config.yaml
n_layer: 11
d_model: 192
n_head: 6
n_kv_head: 6
head_dim: 32
d_mlp: 640
vocab_size: 4096
activation: "swiglu"
norm: "rmsnorm"
norm_place: "pre"
norm_eps: 1e-05
positions: "rope"
rope_base: 68100.0
rope_fraction: 1.0
qk_norm: true
attn_scale: 0.177
bias: "qkv"
tie_embeddings: true
parallel_block: false
extras: ["skips across layers", "capped logits"]
init: "normal"
init_std_qkv: 0.0351
init_std_o: 0.0
init_std_up: 0.0351
init_std_down: 0.0
optimizer: "adamw"
lr: 0.00196
lr_mult_qkv: 0.7
beta1: 0.95
beta2: 0.99
lr_head: 0.0107
warmup_steps: 223
schedule: "wsd"
decay_fraction: 1.0
decay_shape: "linear"
final_lr_fraction: 0.02
batch_tokens: [16384, 32768]
seq_len: 512
doc_mask: true
train_tokens: 138000000
steps: 6048
dataset: "wikipedia_en"
Each number is 50 + 15 x the weight over its row's rms, rounded and kept within 0 to 99. Layers, rows and columns count from 0. The size before them is the row's rms in percent of the matrix's.

# o: layer 3 attention output (transposed), 192x192, rms 0.0988, rows 58-63, columns 96-191
# v: layer 3 attention value, 192x192, rms 0.0709, rows 59-63, columns 96-191
# q: layer 3 attention query, 192x192, rms 0.0695, rows 64-65, columns 96-191
# k: layer 3 attention key, 192x192, rms 0.0641, rows 64, columns 96-191
o58 128:43 31 33 43 61 58 56 49 43 48 62 59 29 70 50 64 66 53 32 50 70 78 21 77 32 73 54 43 66 40 60 47 60 72 64 56 38 50 62 59 81 46 43 58 54 42 42 45 45 40 40 63 47 50 72 40 49 41 38 41 64 70 26 23 59 59 54 65 55 60 50 50 53 65 56 30 60 53 53 50 59 50 41 72 28 26 39 53 62 24 31 39 70 49 59 53
v59 122:29 78 44 42 42 31 83 63 49 23 29 66 76 60 63 49 41 53 50 66 59 38 39 52 50 60 64 34 68 46 67 56 30 64 58 52 65 48 60 50 26 66 60 39 60 64 39 65 41 49 91 57 55 59 48 60 48 43 68 54 47 38 41 49 40 69 64 29 57 46 60 59 27 36 62 53 48 53 33 39 46 47 48 48 74 62 40 53 71 42 33 40 43 56 29 37
o59 123:40 87 36 40 47 25 56 67 38 34 25 50 72 54 71 53 43 45 57 59 40 35 57 53 60 54 60 23 68 48 63 61 30 59 51 53 64 51 60 44 17 67 57 50 49 48 31 63 53 64 70 53 60 73 63 58 39 53 54 63 32 53 64 56 49 60 59 48 58 49 62 71 40 40 50 64 45 61 46 34 41 44 46 51 68 53 27 58 61 40 50 48 47 57 28 47
v60 125:24 49 38 44 53 51 49 57 51 36 23 59 62 52 45 19 46 48 50 67 54 54 40 29 54 52 71 44 38 50 88 31 34 55 37 44 63 69 51 61 73 73 61 42 48 43 44 59 34 41 54 44 30 31 64 28 58 58 63 54 39 49 59 53 36 52 62 31 25 32 69 67 44 42 63 43 43 45 36 50 86 48 52 46 51 36 44 55 44 72 43 44 60 59 33 78
o60 130:28 45 39 34 63 62 60 56 43 41 28 58 58 57 35 07 53 73 65 57 54 62 36 21 53 50 71 45 29 61 86 35 29 31 33 45 63 69 45 54 68 75 52 39 48 42 38 57 21 50 65 53 37 45 61 29 54 69 62 54 55 40 10 55 46 44 62 44 29 36 68 69 45 57 56 29 37 60 19 48 85 61 55 44 57 35 39 57 33 64 53 38 58 65 42 82
v61 125:90 38 52 64 55 45 47 20 31 35 62 48 67 63 57 27 39 41 60 34 42 88 74 65 65 45 30 23 38 36 42 44 44 49 58 70 47 52 57 53 72 45 27 57 26 23 56 47 68 59 44 44 60 61 57 44 71 34 73 41 48 45 59 21 63 59 46 60 30 56 36 29 52 44 33 63 57 48 55 47 87 67 51 32 72 66 69 53 46 56 34 68 73 42 38 21
o61 126:93 39 45 74 53 61 56 26 31 36 62 45 61 62 58 30 45 39 54 37 43 89 73 62 56 40 50 20 30 36 36 52 39 52 62 72 53 59 63 57 62 50 42 68 10 28 45 54 73 51 54 41 75 52 47 47 59 32 58 35 51 47 37 29 56 54 62 55 30 61 51 31 52 55 49 66 51 71 59 48 86 68 57 45 74 69 68 52 45 47 57 66 73 46 42 25
v62 118:36 39 42 41 53 65 50 46 63 37 58 66 70 67 98 35 48 46 46 38 30 13 51 55 73 55 59 41 55 63 49 58 67 35 43 58 61 39 55 48 31 40 69 55 38 55 31 74 56 22 46 51 13 18 44 49 59 49 38 39 38 64 67 58 41 74 65 73 70 46 46 55 56 50 47 52 42 71 54 28 41 49 44 38 56 71 27 59 41 29 31 68 85 60 74 44
o62 117:28 34 49 51 34 63 53 50 49 40 48 58 69 73 88 43 49 47 53 48 38 22 45 52 75 59 80 50 39 60 54 47 74 26 73 57 64 23 48 45 32 37 80 45 43 48 41 79 43 32 44 42 06 36 58 50 46 39 37 40 60 33 57 68 53 59 68 66 73 51 55 57 67 64 48 46 58 57 50 42 57 49 48 56 63 63 25 50 22 09 52 64 74 67 70 53
v63 122:63 26 68 54 51 59 65 58 61 55 33 52 52 38 48 29 99 49 53 35 50 43 72 49 37 66 46 36 63 06 45 46 49 57 66 40 29 50 25 85 61 47 62 44 59 51 32 45 61 40 32 50 59 35 36 33 38 32 67 34 32 70 59 60 38 44 80 15 42 67 58 45 62 56 68 55 45 66 60 38 45 54 40 49 68 40 64 71 48 64 38 69 36 52 67 80
o63 130:68 27 42 61 61 45 66 47 51 54 34 55 41 44 48 40 95 66 59 39 56 35 77 34 42 72 44 43 66 05 34 35 59 49 71 30 29 64 36 89 63 42 74 36 53 36 43 42 67 33 44 54 67 53 45 30 48 22 48 55 36 63 40 68 42 55 88 40 58 57 56 51 59 55 65 51 53 45 47 57 57 57 16 75 67 28 63 62 44 65 48 70 33 46 67 85
q64 097:40 31 40 47 45 31 32 58 58 30 70 55 43 62 52 50 50 75 44 58 50 36 82 37 86 41 61 21 85 49 79 70 44 72 43 33 51 64 40 55 58 23 74 66 63 37 63 48 50 46 44 61 56 52 45 60 41 56 57 60 49 35 21 61 52 47 51 47 35 62 68 55 15 48 44 65 58 51 42 64 88 68 51 74 52 30 73 51 56 57 22 35 84 47 61 35
k64 052:42 35 24 52 64 54 43 64 52 49 58 76 54 50 33 42 34 31 60 44 32 61 59 44 25 30 29 41 13 57 25 42 42 43 37 81 63 61 43 62 39 61 59 46 38 83 47 38 48 45 36 31 49 63 47 36 56 45 50 63 40 50 56 70 45 52 57 34 71 52 47 45 69 57 31 43 57 53 65 28 32 30 71 32 50 42 48 60 45 60 24 67 35 79 26 78
q65 081:48 69 71 63 39 53 50 27 66 59 48 48 15 62 49 49 57 58 43 69 71 45 67 73 71 29 60 32 85 30 64 53 58 57 54 67 52 62 27 45 33 71 57 54 67 46 56 34 49 85 62 38 61 56 55 14 39 47 48 30 63 47 47 24 55 39 43 48 45 58 22 65 49 58 67 48 65 55 58 43 09 77 38 30 60 46 38 70 52 59 57 57 58 44 41 68